Weights of a small transformer language model: 6 heads of 96 (1 for keys and values).
Each number is 128 + 32 x the weight over its row's rms, rounded and kept within 0 to 255. Layers, rows and columns count from 0. Numbers have three digits each. The size before them is the row's rms in percent of the matrix's.

# layer 2 MLP up, 2304x576, rms 0.0239, rows 770-876, columns 384-447
108:115108135167148064119201144133073128075129168093167180128135139115103144161123112104156159117100168137119156095119092165109124157162112168087151147161121126163171124096119133086114097135077086
108:128122183150204141143177105112140179168083101100104132093143188147113162121112100144131120129108165109142093136149092138121119142139132162159153171228118130186127092076173163161114092117128129
109:181131054151079106116114171171134136172081121158071136105173148151098138170185130111093131144096134138178181079148104108123099152149110053148155161117117127142131137162144178110099105097128102
100:185175175127228132141138113088096101142119139198106125102151136148140177162132130161138128139156135105173111123113098120139082136146134080161134167148144151096162062080164158151121111093132131
097:139072171170080097152153100149162128164099117131107104058126142133147158146126110153162128126174146135021131166193110132132125007098170153119061060056123166125115134129133103152134103124157187
101:155147160143179118033195183117086132165131126081151099134110188161122121162149160157152161110169199138109104136125088107174088198114135159120171153102155165138151109160169087096101115108112092
111:164153165207157118119174121102124154155152178172140136138171140030130143158090180137085144157173143137083100133121114098111129076076188160105164138122157135077119072138139147088149079187128119
112:176124118202154128146201095062109076076117087094136151139171121045145165178126151101119112207125134167120150118159091122138147123157086150168122144157121149119145101138143100148012161119097104
105:137176149158142178072168140116145107158072136142044120103190255166125113124167136117160161153074120136136146100124087087100097157097161115153186134180111167130097154110117113145068127071098150
097:158184054123140193153103153114073123133111103162116140130115192110124188143137114123150174155141135136158118124151108145119187046080111120157117102165153155088075138102079109085115070091134126
100:153111144139174154085111142084111078184088154181138149107071135104121143097159152132145158157174128164115104083102145100086093156069127040131148106142091151101189067142170082157052113099140096
084:164147095112105097129092244111119168110117114101128161098100199109123090115083105150110168147127127125185117110121136092130107078203089081090195132178108195115144176133108127109083085086136083
089:135097150110135107147097126132141179162145132077162122121174139104143153076142142117147177140133164161119093135119157124075228140180155154100135185090132165118136113137197139166130114176083105
099:081196093132072095135174173096123098155171116172014153112171122140113082151069158098108180132131160091139116091150130150125145158112109079104147137142130152183110103191152188150077078135113120
106:103151106153124106126143091148096187174090099123140137091167140169126170138153133162103124178188127178107140093094134066121115115189112123111107150147143097114103061123090156131110113210144134
102:139181074137134182144176130146111147177158137129089099078115142188093134079162124246176131126119117126140101108177131125140135152109141061127143108179126162143155086134155143132074142123142126
104:097165194119121096164123190150156082142147124140139155121087150109108152103194125173131189127145134136122211114145102154189167103167178076081126145161139149162136084091137156138097110072141156
104:183140160135144093144119113151169105170103125096146151103126151110077159123173080144136079106131139124112152133129087120196170104117133100119131160194149161109153103116158146097157174143121124
106:118108162192133084187133146092145110120172158115119146118129137145135153164138093155135159116194167116092127097095135168143187110168073121101155065138097105108227126086160178094118068138142101
108:124124140152150090126145123089112124146055158121169142075156157165117184176146137180135119120117091124151125123164121102142133088110206082152167130132147147129087117112182118156131074104157132
101:095164124125112086132134098084097175147123111109136111139090147168120110123123172169096132152108155156184154098175127066136205075075163121127186164124127124168161133144142133166133133160099110
100:153180119176146130148121088090156152105124177134115129120146182117103115149129144076147104122152159110074100152116110098136127125122170145156121095107207137055163088096156128101120072069099155
072:107099125109130116125131175114174101154099163137126159077068163107113151083058155155143129163115107090161159084141163076143097078122098122144140094135097121129142178115147147155126130136082102
113:143123139165114114118120143093076135120132152152051181051077189056095126127107161160224203123111200127140137087165124163086123167104120109144110120100101137101189087114161138143102155150155109
086:133213141143136094115150166164112119126058123124183160138116141145120106162141112137151136186175174161132096142157138169165134083138149108129135137144084151133141162129131111059156091105194219
100:148108148110071081114148164153112120139178068125119148092124114135087119092133151142086147147121137133099149132211133107105139119087108114076130157121113123196159122135198086156103135118194097
104:108134160145142151161160150103062157118127148092100131078114204148133156114118125182148155137142141138117095108174073146099190113067116173124100084105110156130123097097129136134081147112150165
111:134156142096111127194124116096145169153182135144106104102104110112093163096148233122094187126157177160135140103121125147115160112147169120067106122184102114103073080118143097146135114130101164
094:109165112134189125151182203133091145114116162138090103116187159083158110135092124131115142115097103118138205114076116121148151107117158163126148118157110120122146105163127143080154104067154141
105:163167078163140127139075108101112156124082138097111133164144163108140157189124169170117168090086179176054170119185101125146151167087111109142113139127110103148149137159181067157151162194123125
103:163116149115134133097167116097183077118140130107138176147166163097119108137083149113104142116156111143103160134154116175166133150125146097157140156105082167113150115134188107110109135101118122
075:144124146156150080135165116095137138143076127141087125136077160096104159154098134159156170164179066169177131113108187108146117085116113152135148130181120128059137127092153087064108113157116140
064:065087149145057117141079151140131155115082177137102121196096095163062159136134087128113186112120157190134094140142194115142135134131128110153158129169141136140139139185065147136193071150128112
090:128144149125186138109114155113194091153182167128115158157064126114073182092145098174170188107160165160101145065082097101128133097136144089165118135113165193088119129136176128072095164163172091
104:136170192160082117152189144089150126142178101107130133136118081140110162157208163135161132118085133187129180153196124082135154142132159111167140122113112118056168127153123077131130092161185117
093:091135153114155131126125180133128156065066164133066099128119109076070215130169126152169176123112098105085095178136157150117123075100098108110174110162130106137156134214179118108133173096141116
097:114125189146134043138130106137071098133142121121083094162117131156139133139153137199120107095099117125154145182131167111144120115163081138159131163185103188125136131107187129122134125126128064
112:149143131099102062160130186119149144084127172070139115080147163135137125142062122102181126184119120123158121107093183077142091170109110109089136176143163162139142123106140172140147107140103086
084:120234164124178089082178174080110123160108141096173098099112090132134162138069083089109119122119109080141062160183202158135113133086083110157132114151135160153181127095099110089173139099144147
103:137146166192118135117119174072129101149116096088184163074138112133097194165067129130128120120149134128188182165095092092113115124148120113124120136134083143111115082095075146134111118118111154
100:095171155098146123123145136160122131129157154075155112104103144164092154139080131139154138191168111078104109118135098132128113142101183100139137145218123095105134122176156113139096101117145134
109:127113113109115167088130149084099140129126136182111106091152138160111153127110090148157154196109129152125121114118120158116129159150115153118135134157097162172146143105161106142165111076115150
096:144138164142198104155169116136153144134121195075123051099091097068139147119146110157126122136105110115129118129203143132148216109144132144133106103123122161091145078094148099134132132148110092
084:158115134150124108138142179129099117133098159157094123126107149075087187169124150129121146136177131137047202136134127120186169069101069090109081135079151154109193143105113090109059090182121120
117:137129102110089128154119172097117189102127109126164110121180109153159175130122151143113151101130113112156106085167091122103150122138081097142206154163175159127152116155142128184129081122129125
103:089180113069168145146133167139062146167101110169176148074126119143099157128124149167109116149141119122152117097178093124073126132122196095087148206184159102084146148131148132118147149145102141
108:161128102192102081155088173131100111169132123128140172095096137151120138161161091158149137120154137132120159084177147146076124188097147090108177156144159132149119109140156122109116084158109105
105:102149147181127079150113106125104166106111097146075093117157091139123194128143126161165201165133121165176101115184103105123150069115194090140121135126160176158151158107145126122080127170108087
111:081149153091145095166165134143090170163105133129070103120084169091149200137110135124149179107180122113100114088124106162127074104137142119089131220126117158130118179118147135103094131091120115
089:173133158115138103104160147138061113187092125106167233096122168100124118165166093136154151151143170104165115170089126100111120110112149130109172193149126134111175164177092120136039157159093138
097:138181138182122141105116123092117135178141158108111145112168136144085189172175136092106153133052111188153117083163088157150148120122093139183159152135151081114138121092096107056090128114104120
095:156157152116130180096147120131102143086083114149200119152183143142129178104126185048106166088156149148080148104122176062135112149126146066084119113148105142142117164169108104154146100086148132
097:112147133135149130147135152109070154045080140128143080147088151109138169113115136174147139196157135149092082141132127110085166111100123143118127112125133196098126171112130145090095124146137133
094:102103092165152129117111151088153146189112130114154106066133149179116185168087190151177125125078138104137123138161102086121115096072147058107158148147144113164141099130155166089147125123129098
105:136053172194110134135149131122110130068134174106149165127149104176076171145090124206203138140146170120086069094137085180130098140172061146138108178206133131148072156132177149151146147097139152
082:126184122094189117110153133138075088103080113086053170127063142106148131138136125127184085169108102052074136154067105103144113122112112138162109122184151103151118147114144139166134120073127140
092:138110159128100128141121117150092164117197112129145157084163147101103168157101115100190127127180060118164128103131048158105087155165075116151134135133135193127106086067131163109131145135123121
096:157147114181177085138113121139155032137115087080106104098213142105117185200154155144159113216120085115107090123181100078129105136140155152100121149141144200118131147122169179114093131082138122
091:145141147140170119156102091135044118060107104110096114104070118122121145146114141188113150121129092099096162165138194081156134129117113126114118056125087187103129162130144129127083104139134146
119:169129149225128094183124152074139116132131073098150178098125080146103176157091124129134137154169136148150167113143083163167204125149104149089120117160137159150105061094178134169108120101134110
104:125176096158178098113095140112077172180105077105135161134065162147093131136115093134188142161206122130103153111105091137095078166127165179141155072095128151110103150119197054143111075154154121
108:099126087082154088172111121086135106097050083114114107108179093148162114177112166079157137156126115111122108112143140091116109185134105100095161161120142122135137112166153176136118132165131052
103:145127060175096129119123124116106136153137142101111172128132152112141158138134151148118156130115191134139156139132117166126140152112082105167089093164121117118102097104147111143036188145148132
094:172184086122095086140171159105116151115152159108104095117132156125133143125117160186143068092147198130128102115106070110108170100092148124073134100109140206143226094118143098129072082102114063
110:149099152136070112103109114129138131122064143114098102145098093120082104123148115124191115193179176161128114134132110089174078164112072139120159110137168136105114143104146102083077072069181127
089:132110156183174097126145103116163151117127145144088120142130128118123183128133155186134117104163066158141106113136123109105110130200133080120100100140113190092082097140153119160108122122082115
086:144172125127176087134211148154110143128155122121122143086081147096108127148185157166077129181138127159084112145176174155131103115117202084095151097139093132113166149102157093059081144113093073
078:124158111148158145129164161100133129124089193127146134117136158068114142158115159130143158161158139154136159092107135160109136163125157077149166153102135167159153146180145149120064120086142110
102:145105098135090132119163142125124133103088148171109188105087121165141102104122139109161118081091090109154108096081113165102105169212086133110141168138116145128101150092142083155113122101131111
101:130111109157136121131154115094165234152131125066119134121164161167129150106141078122160106129130137138118165130082107194096166105131145116114145128182152165081113076105153129113137132073174091
085:113135184140200135121148173105085133123099154099125106118140138069096149115128151119199152150155187150171133111109139160072170152141109113146131136133106172114121096136217141108110142147146114
092:142148103127111093166159164140212138153064140110111179170176107146129117119125138171119110149128165146114151088105139098176138099178167136150140174106133143118118095135147116079075113124160074
104:151174130111162142148119146117104152116142141120141094112119152095084126105101158104060176150088156164139160119093102085154150102125150175145169116207140176121161123158151123125164077078148109
098:085154159110127152113138153097098114123099169145110070202091125145096060144136113150126186166144149158107069182121081099173208081160173153119103179102127172138196144100160065172163167128143158
110:101142130127149030175122162116083172133122119112046137139131145127120145109172145172130163138124123119153119117132140116101152109153114021117103090149075173135084085162109119156120125112122099
107:110138165122129110123111114099131145147144153104072118119087175126097125102112131194118145107135175140179141197168143105144128145133107140129123115176066205129113093095145179112154167070145140
106:088108212173142164173091137171119163108137126136139084148131142102137121131110137185127121106182106171076150069120149089152079103062094058135113177116150117093128074194099152116069114195173155
107:131150142150202156109204142128098139131158127186086122103088154076098156115142144108155187179118189124100141136134184090164143161157116098150072144130067159108122118151125139159073157151160143
104:126145133124138119141141140124162154179157060172126103111098082134131148116110111151103111159144179191161130168106128157176197115171101131077113162160147133118176093124124201085109122119133136
109:128071111160142102102150174131125108126113151040126193082120110114120233117116160148163187120156122117114125066113087152110167120088132124054143100151121105132115142174096103113148151084093119
096:104132153128122064091098186091080120186128122126125178074105154147093116125128126121107141133161094171096188146122161112122133143079092115099121112096154118132141139157181092169153095118110119
100:143121135196141090076168133158159084157122123121142209166121143153096075141143096132128162151097156130148082054117164135133144153100139148188140137143140114111180106079104150144121111100104114
103:148138124165053116117173143171144086174153095124101135147121134130059129058094166144086184135179154165143087117071138136096146144099133066137176175152135123118165152139138127093113136148085153
107:104114136202171113106178100115121111131120162079163100155158143125066115146119191101159155160152179156099123124142091140123100138092121104134125147155103129130202070153132065147116133087119103
099:122198075175131100173155189134059126119121104143080114143159170120135100136130185155170181120096145120138117141144071132181156132122117152122151109104134200181141136145066166115133080108135135
107:103129162132159150120180191123156118113092134149091139065161126148100125154134109168122159136144131173081184126137098103111103100160163122093116070106093125137127094137147100189142156190165147
106:088092131129101140121113133114116122136127135199126178116105141144170177139107140198138178109166103210066144041118119133115170122139123106097168173081127102110118128141085056129102122134100142
102:101097148130130103085144144117111142165082123125127108157057207144101151124102174143144181174212136125085115130156115136112146107076156113149148118113102182109080149075139093150126054092075146
099:139108100113141092120075171148120158171118058101144137141186174083061165112151189157089154151103154143177111129162084103130097162144107137115092153148141152155207120082136152129125101144126153
090:106061123113124113033130161180153109195132205122146134142137163161147141104103126124137225130119102054136077132115062189175113118081170115104114173144142108126154106157206125089170181127124125
100:104186113168198146126106088099170088198101092147110180138155139087100182099120145085159125135157140162179177139094091127107100084132119107091119174213133129118131101120144130116117180114103072
101:135081143145103111119142176088093158127086096060097164146099169153071130163099142160141169149168115185090134150184038121126202142097128131120151116146102145115122112123104076163122064140105107
103:082161156163115103139137121065160125114180091145062107095166133154115137179166081080150165122173105169122141140183118155128136114098106140109137087126121122102146119091128173074179135161184135
106:173106128180075101100127124137126116134099114106157114114087128079085135087176129121155140142158112126113168100188138174089128140093095114157110108154155143173163116107218117104126117172095108
099:059169101197199119152143113090130102122152151125151146101205188104101115135111200157167128161175175153127152112168122103096092068111171116150089169115126181142168147155167136085110106095108143
095:150080166154125120120146106081124137142067081152111123135084114124137126161110071133198171154142132124133166133111164120107136090075105155163125163113110088138145125110109141108109095117078134
099:171090111107153156109086182134162106114113114153118133079072118093092123126120098126127102120158146105145143082073123135089073163141107137179170158129167157115128134147160145151125102141144121
090:133106121139057083148133129150144139103089105091087124119071191133150133125123112135083098133162109141164056124180145115103151138180125124158135124102167074119131136130106154101168099150143139
090:145097076119106120146165123091084156166116137102112128166152105121109121133112139134091135160081101133165155147186129124156074071149134084159192170160199146085158124153152124146105166128162104
100:111195096144107148134158099133182109092144106095104176069107113108161156152108155140122152137176148119086154103167119093139124077189149086145132109121165145097084114159149122099094120163139186
079:132126150102080120101115168166115129203149192050163126113136103152113130130111127103127132091108117112125130093143169101123122116103129119114170124142131119166139097094055077106102121110131099
095:149101138172144156088139167119154152097144120110122134071109138114105176157114078120158186085170104111109134118169151146145143112102160113126174137168147107122154146183184118082123173130200064
097:154116110107121119122145128138077064112095099166096085142150081128118127117141101132111061144167142166132114127103146126081129186088131132128151151160122175136166160101133079062095124159126147
084:117143190140129155073072139172166134103097119145108128071119110118122138083128195170157131150137125124087174171115054051115035133093177118108119127103104108162198081068156102076135151073108118
105:093103142159108119175193139131125127143105129134159196085169157131128107171119110117111167119074155108097146079124210092140145107156099068149134161127135153157096107174115153184153108123146152
104:129125079123139130189134169112135096176125172091129209044188180171096142106157100107164168161153127122191150115138144114158168121123068115115120130190123109101152167113111146151111139093091076
089:087080107067126103076147128131137146125092145119071094093144117142113186126118144119121103073075131112207139060120136071144132117105144112183192154176116182159090169114105186103104156164130136
# layer 2 MLP down (transposed), 2304x576, rms 0.0148, rows 770-876, columns 384-447
099:151144089077126112086152148153095135074147061068119113114039132101133136115120118190076146159159077128115141143132161134130139115120087095090189102207131145122103134119101158179118162171118105
118:185089096144095166091096089123113155077082148071134158174052120210158153143098121166075098110156171106129159103125164088158157164167116115184132177153076138138114110106103135083115123135115210
112:127108155151151143104077121128129169154124110177135052183122169124109066150114096162146120126117066123110138136069122123132135093088158146159114158076167136133120131140099115125127152137087138
092:135116103122183105201131118104171128127093115088143123134124075106141170189155120099111124125134135153082115197107147178089126144111142087156133171170127132113136136138152157122189108141129143
087:144124102135074150185191082053097122093179065132109188102182124204136132150147106067114138069140078202140159139180103096135116116103133159144144126035100066128106165129139128147094149124110148
099:174089079133064110077140145142060174127155138128104162117178137106119198111152117102141103095140115102125089105146130064100096152150161180175074162059117141126116132154153147122174087160158160
123:153144136153216140132153102109187128097162120151129121054151036034114081188132171148139040145150119158109122122169133122153146129119120109155074098165097120127133114125098137110168074119151103
119:170076155147125167152180126131113152129105118139120137125124122092127081117096132151089135162193147131142108147125057137091054166142114157134119105134123095163115122110147155148121103061169165
106:180074073097084166097142140145155173135139154081127140104158091137145150134149140160116120105173095132156136105105176101121145195239106128104153138144133130148122127117120091137176116100138156
096:099122140126138136098198166147187190103130156128104154083131075108087101151138149117046071085188148139132177118155118101155156107193139137220185203161134071088184130186089164154162149087182108
099:134073133156158178110146196119117130145223110108116174117099152123116137112093096108132104110131074134126105175171145096148070178136116126136102119172110115110043123147129048118196078148169187
110:125146104145141132141185165117176135111103100118090171085142193102069129136153147113122189165192140136152114084123103110153119111145109064114151179154118130099131149119182122115106139099136110
081:130123116126128102174119144185120090104178087158116143105104200165098121067091098163141091166080172105172109122133141136065126161092148080125144085195143102119108136149086063086121115115133133
105:171133112173076117143147157162147096062165051082148056107097093115145193059168154091141126087135145104132109118130113081128154216159116103098106121162190131161114165082154181139153149119138158
111:091145103133089115171131174152070127112116126202134123128101115142080128119120124168189114127148127141121115138100125152084170123075108158108117086144141155128142164201099132122147195124106144
102:144160092098126131124108180108155140125180142123102092166128122162158161140074174165169169085088141148165147128113144079108215144129099156109085173147187126185131162059045093156110176157113116
111:110133105127167127124086105180105126075044135183152147100175096084138142031137140101142088125101189118061147084122152121141149135134146133166108093184160131167180125143091113205129119135130120
098:152153134085069147128131116146159083134174155106121141103179094111178097122187126078111100110174120133108178138141127070130113130136118144208137130126135078119055063134144115127102124133112074
125:103119130130112124133151141087153107085115112115118140147124106094150107163069100136146135118119151150130115083118141210125166112178065124181179082172176151080165184066115142107076096129078204
104:127126084069138058126118093161165163148133114077151100125131178130130140089120143106144167086136104089089097155100125126169090151126185124117126088118123149177127159104170157176097145114127137
090:136115154143145173130194160146084122105119150133162136067165122185096175170081139130221151181121085074105124164167148093128143136103186075105118142194083121094127110138086124104176180138131191
092:115130156098136114110163115203123152116114122155126120111089081172114200180133134130097115117147089133121089129185079166114125188104131095075144135153124100185092150087129141109140170138148159
099:102168137140106124091146174109152116140080141118104146078115170089083134141096120187134182162204166137144135083140131106123154092105111094114123165185120158105151135134183128126105096141115120
130:135105157156159138182104097071143144160141167173102140068094157048128072104097047166092192101092164130131194148135144153155094090136137118207144084080109121125174129099111121115114155176109124
074:134088118153131105103184150146121175100140116147105115068176119062173098115113129142114161158155105183122155149049131109142133100178142125132157102116177069081114112110162095143170218174158090
091:125116076142135150119134136168197061097136164127130101106117158144111142145185098172040118166107095158134069132097140131181099102130052139180174118082116157141101107154074151120080157138076099
093:111184162116093100121109187153177161090073131122158126118138127110151124138089122178110082100133155115182096146109123186135094093119059073131139086154164158185131130110077128117099166179148144
117:127088120093168137120073111124093133094111115076109144068076167124165100126104159171124142106069199078099117155156120126074152158169101116130113101163144132152136128117153101080109099110100176
087:121116115117118150084135100161143183094151109094135126138122136165099158156189070123101199087096111145089138101103098114148138161135113079118045134115129061164135116129109145199109168193114129
110:142118124104087142064131152112140104123081110145120097149103086143143134051149093091130158130109057118123110070095118113093086103141133095074103128127083156132168071177095170124171118129110091
114:144144116121128093134114123123146107121127143198183120210123081115125159105095089174130152186096093050112138103163175112114149147148112143147116117158133106107148120124097107123141136119079120
092:119148145130144131138137146094141127138103123119094195099099197088066153147112146173124186163165176152159162097142130115153132105100125103135147162161104161100169106118153121112116104125148117
048:147139140130145118117142120156113126126169154140122130096129149164182146111147154115175155105131157052116147102118071170100100156147092119124137089150136115108172204066182130106092107139105090
073:186088071152135144099093127091137170146092142166114131135206151130132110194083114117147111152092143109165120130209110124116174158139172179089178127089155076159063151189083106137119128105080111
106:121131101157108148164077107125129128100120148148211066136137090137046100119130093085115121160134107153099116141125199123172076112115120135098110163130166113132121143140118106138045192160163090
087:166119097196134106059152098105173141136130084146125098076161141162089100110180085188110144123100096061100163097148152113189147118202149121178145156177146131039111164089138188104106127169216117
089:057127157140104076085130139079152095152134178054099174123106143082098123138140114143190060135135176166170130156148134106149113127128174107154145147130073158115094099163109151143109128101127157
120:118106126141138116147124164184123121159111061065145117138089191090148162108143097111130105153085131121169138129112082107170161099130123131148099141133187159162150135087122081126084043138083155
074:130096152126123155130083077116168142050109064142129125129125126052119126054125073153117149149154126122079160125084076118089128088149128101116145137144142138147096117138163159155118139086119126
101:151104150120164042157095186127127149126163109184080139113156158164154141106079166064101136117119083136123071080106077095181119147132134136090183157111138122102094138185136095123118146102149111
102:137180183078173135111168110109180020085123088085137116104104138104108088078150162158170115077062135114178128138170132135141135123118133135127120137134143123102113120116066158109108095139151096
108:136143131161136184176105236151126163112156136087119163117183084137158144149092096101125139168097129068064085086084161194141153137127142108131156106105173142182087117136118075154137147104081130
091:178097153135099048112112183153198138115131089111169167125117173124129091127129111164072088087135136078089129144112126166156084105127153110145100113118135137090107157134123127166113134082088058
101:135144149132142128129125177109098113114066143112111145111071186084067123142080150161131180172211157124124185123142121111117146073085119128099140154183120167065131105138190122103096111127097114
125:094117087145095109124147151071107187091122125161132136113082122158189132151079128074152146115181076162145123096145130125111139115139059069162143171152145096068121135150168121179108086138103128
110:114133115111146143101111106255063105117113061115106120163125160112081083161155110144128132143172104140140079139101139159148134081083095186041107162155188141126104099127128135092113146137071092
113:111136124197137099200125148093110065173117078134168048117122121127169138128144161139187158103123087116112190125098109107101134091163130075123128141097126141114122106132104136103173141182145154
112:122116107104110055128133123147111101121125182127092099148097096153116085080111089139152117123132150110143108090109173144162100118160131112094106094149167185169141190109132205111116112160098090
113:160161106139103122154134094122138133104119088126167163123193155160137182132153134179094158146105123130136146146086084084163142098104062164096162102153079072139113141170085118116131085075132193
077:089176085090108120108166076145154140143130140190125101087133138121151151096121108082190083091139225146096162131162170115099120182199158075179137096052136159122102101121130125114215133144112167
091:126123132161105145127132140141084190156117154139142141117151106093163128098133095144131115092108143097137122147155148120114166169077096149128187139126166161127149163166134090073126162088170096
089:144138113130142111180125123072123136094186156112139157158133155144059068125145139121118152122136063182083115082088146107118106164123107107126125080119150130051157072119170119152064114098125139
088:115114131058085077111155135140159183148140121130082119141113080115144065136120109135159110107147175141150123164094095120139130121134173089167190163125136107097106086100108106166148159165136112
081:153085109149069158119145121162068149104138101177182135111153152154164163195157093145176155168144124200138137163117136141097083159146160134105167129117140138134182123153089153124081092135125138
117:087113084142108131189192165220110102089130150135122082115141111117116144163136135145131154122109118126134097146159143159118106177133135157125114153155130143104104116153090133076134158158074147
067:170091140150117208066185179127126123117100158046148072149189086170118092140132137168075136108116108139097086159168116153117120131107192110207090049143141131131131124157147107154090104099126161
091:188151031113120181160157114126119115121102139157126172144126080138095065117109155139140087111108212131077151077140220095177155104075132144139127145130087104111107123210120126155081138107128153
093:076098148062116166179133094119137164149129076121079138126152113150128109122137130106126126113155125129143155132064176145128115075103081170148142125111115102087112099161107100127105125136243099
085:106115124101123109134069132138163120148090100143080162112120082151079200113086122118121121144139073164148091091119109103106131112103136111123129112150144122135117126107128135135164129147180139
123:120113089107153140132125084137147137133091119154174094114144096147136091150074092108098138084071093153141140147114163148170107054148096126149066103107178122173066174086206129141146089174100164
107:095111161087123105169134124134131131171132141135144109134103129142119126169150167097092158117116121129112063215181169094081052017121105119117153154130130097096129141180111154187110162133160183
110:145108117078132146156121124091099109140137196130144133112112086121174159142124159159182140150089058132078125155125198083114147131142117095092124082087140130121081156089100108111153163096140114
096:109227158145072098130159116120116083076128116117127098141139123218142114173094143160101109160123157133129110137091167086126154148186118150110097103103173138082121159125107118116128140146119146
083:141103094122123148131093139143108084122149077107150110108127091066159078137117095112112126106124151124109113162122088125091136154152095155113166166170124111159127153129080111123115093135109177
114:109125135092108107085090121128164118101100158159145120120090137116171058201158111075108095205064158073107186092126115112144132110097095124064158158113117153128114136144176138110124166203131102
072:150139115123152166136130088106091106162115069078191169168143143148153146073128140071150113123075126125129125112091099097137114129080101180106175174121166142209125154151134104139163090088096102
067:161122102169155113177106132126164150141149160132126115110141096085122110142104069102140123106139114173124120193087149139145160123138102123163071101171114097155090114124131113109069078148187136
102:128126136101144131116141190098121150123071173092138147108121162054049142150115139154124171172185143170156159100120132138153126099112127083166142164165090176103135125140181130100127095101125099
096:138125117164126137108114100067105110163122167167136130122137076078157180155094165146127215094148125151160149165109117087073168098147209101124115149147164192123139160136160144096157069124088089
102:212195121141150118142123100119162166149055118078141163172172167128155118104180055158155125118073118072088137143136093125113110111109073131155149195115141100113125068085199112143135147141176127
101:136140135147149136098149161122125170168078134127101160108113160116056181157120107143126127146115168138128141094172081136159135106109128148153142173181093129103179121109144155125064122183163113
096:140111142116151086126160128176093161114185127119115116129041144164145150082116098100069128150159164106124122152138147165185155152077052117114082095111109141064158141162151111137149136111101152
102:148117097117096138114113104153178105094167146149172116155124145127123151094128106153138082140166159142217129112160123123180134132129109106096108046086114168155167113152109157117159134183111159
080:060072090135124136128109100111137135133171128159102102110142101112134071117136101152128124099154087127123148120120119019109137082181146103161154134093109138161114138158172087156096132148144164
114:146093049086091136133144070109165139132132177181127072095137139129144091113160123110146074174128126082145149187086064090076119152124163176144145131082152143164170117099114130126115133068095194
108:126112124119143158121131071157132149102134117139171172065138069114133106153150143126180110141081057090060098077122139134087119194131128153146153119153164129195143113142095121080086126130214159
106:161097164155167122158138147111148130112139054108127124153087206143060108162133107152123140142138104137141159157139110129107098167152154091092126101132090086069157153153111100095124155132135183
117:101128164151160132110153072146085129161139058109112145117144135120144135102156103111136148139162047139083122150074168107121136168057106143136151096075081144129124134135147109074134155112131129
113:108130119119107109068140117170096118125094155173063109158107121111113117105118078074128081139099084117132140088137083120138171096072144174154111147198102136138122149103138112160084158174090079
118:098128159098097114093146124107097128159114137170084128152118140086104111119127122146174078160135171097137129147104102182116116162153106101076150130093149141151131162091082135171129114109122135
096:141123145153114104156112144164087106122145133126118148170144147235123148094131139124113141088118147143135143078077099080103116179131155063116115192175085150188063098151169125136124110090084119
089:109126140088111079205121115140166124138120135129136126127155159103131137169167131109146122115097105119114123166166092129128104136155180172146128109118143141118094101133072130112186138113104173
097:100044108098125190131085105122134110121119119139156186142101202137098124124155106084090162137079140153148122141101102168052128154094181102129133134073064173109131094131128049134148134126046147
120:107123101168172155154088137181147119118162133135096147167105185119115069124176159142111109116135149175042142179105092103131065118137121138050131106127180150134112086055081129124127120144153123
088:160160135118096186116138146117139143094105138146126166064138106096166135099184136094142166094142165142066114110091110116178155138084133089058124160096129137078092171192096116132151113129124146
108:123095146115126152108064098102111113098137105074115147163097091115044120105160129170148137095141114212127146164117138111100094147184148120173144100100113142142090139145139112199098130143121165
101:139197121096165174106087172110155137143068128130155147130100118126121133101089167145086079081139153144076148182080200107116088171131150141194135155142177156128117099102154153149120090178184067
098:151121172129135097068145125101130130145056098149142159144076148143115100114081217114173137127169090185140093121101132150154064132095180117146099151143100140122088178160107089155111073107156132
096:161129152148121149127101105103129101130122134087137129119132077137127158111107105130180099121152151138172115111067099110069147092161108138072156095087133143110105105154096095093187131117145110
081:110146077122143146177116064158146194154103116080131071067163073141108087158072098206138088140150155134157113188199080062114121126171152157159103145145072114172117140100145167091106147099154126
113:133125070113164125094122124095144102152103146122175098147176124154138105190178162135130092180108135078146188155076118196115104109142132146128149108128160124151163179122101097131100130107097164
117:132143096101132161151159141097109157110142137164161132181136126100097116087156110051111127127121097085165108119127111164160104104081156105081107107101113099189098159118073101175172156174127113
104:132142142161133108176070145162142166133137138187147168157120121138077116118101101134150160126169121159105145127154184113153111120182117140118166118095084072106127110153178119080155068123131168
107:179149108183053169149148121147155129137097182122121135162152133143067119125123210119148101191142169092131141161108123096092132102134136149149124078139187085144145139089160145122144089110085138
103:109107156113139146111102194182133156148165155092087127059103134164154128123110136196140151147095147064155099100193158193113122096085104155134120113146053108164122127096107130158092181171102113
088:132148121065140124142118119178161124122149087103160183163089176109159131077117156122095094108098202130105117105138092090127092164167090138160117095112143138096155077131141109150104144165173107
092:114123142099156143068043132123123133104104090106076159131145154156192133114127125165156088129136139139162147220107119091080122116150093128059102090135128098172156197123069087175157073140105096
085:119143107128111117077131104109138078094153140140124153106168122165065156164162140112088177102133121153039204129085127072149115081155129089126128044157073126144162129105127175155145156154153087
082:098117155162131114090092064109122107153084139119116099108134149125160164139115110170128070125165122118093155116129118137082169135123146087113111110145111148090198151108086184142197106152159161
110:123130104112117098041145141152093134131097127142178084117156167096141167129112122097137090157080071111156121110104115147127102163127100172142129111137122125112109099092159139107104055143125146
060:085137162115187083187151126109129149149133181147110094159110103168160033166095136151105129161147187096163112143111128104124123134129182122113092123096093104141112102085167133094157141175081130
090:117148130167136159132132139136132184122096184147139097149157151167124143133117140154139106076109176115120111147177112114125143143186094135107070103116118147195148136124104142132153050116109152
091:138151126151159134156120109116125147111157151166155147113145138141198193181148152105134137144108128058149158104104140139123136088158111088154124146113148113197161130149050080125126129094120089
072:130140140129168111166111090154079113117109081133151191194108107105124151163098092099134061165095174091157062164204114132139174143124124133134112135160201112186160128108160199146072140133127133
103:159184143167087097089213080119139109104140127140081156187150187148118106115106085106102055109223106150120114125117112117129158111137043135180181093136176104069132154153177143107160092150165055
102:105135132143115187078159134080104141158171151145104119136079168101142108139133129098129086119159164191152163194014128074093151107137121145152130122097074108109183116133163144193105145107101134
074:113096141133099166161074152093139180104142182121146129104026145106159127066129165139115168129168128070144140162153098149136063181183098115070134157143146081071154134150132144159146157076074088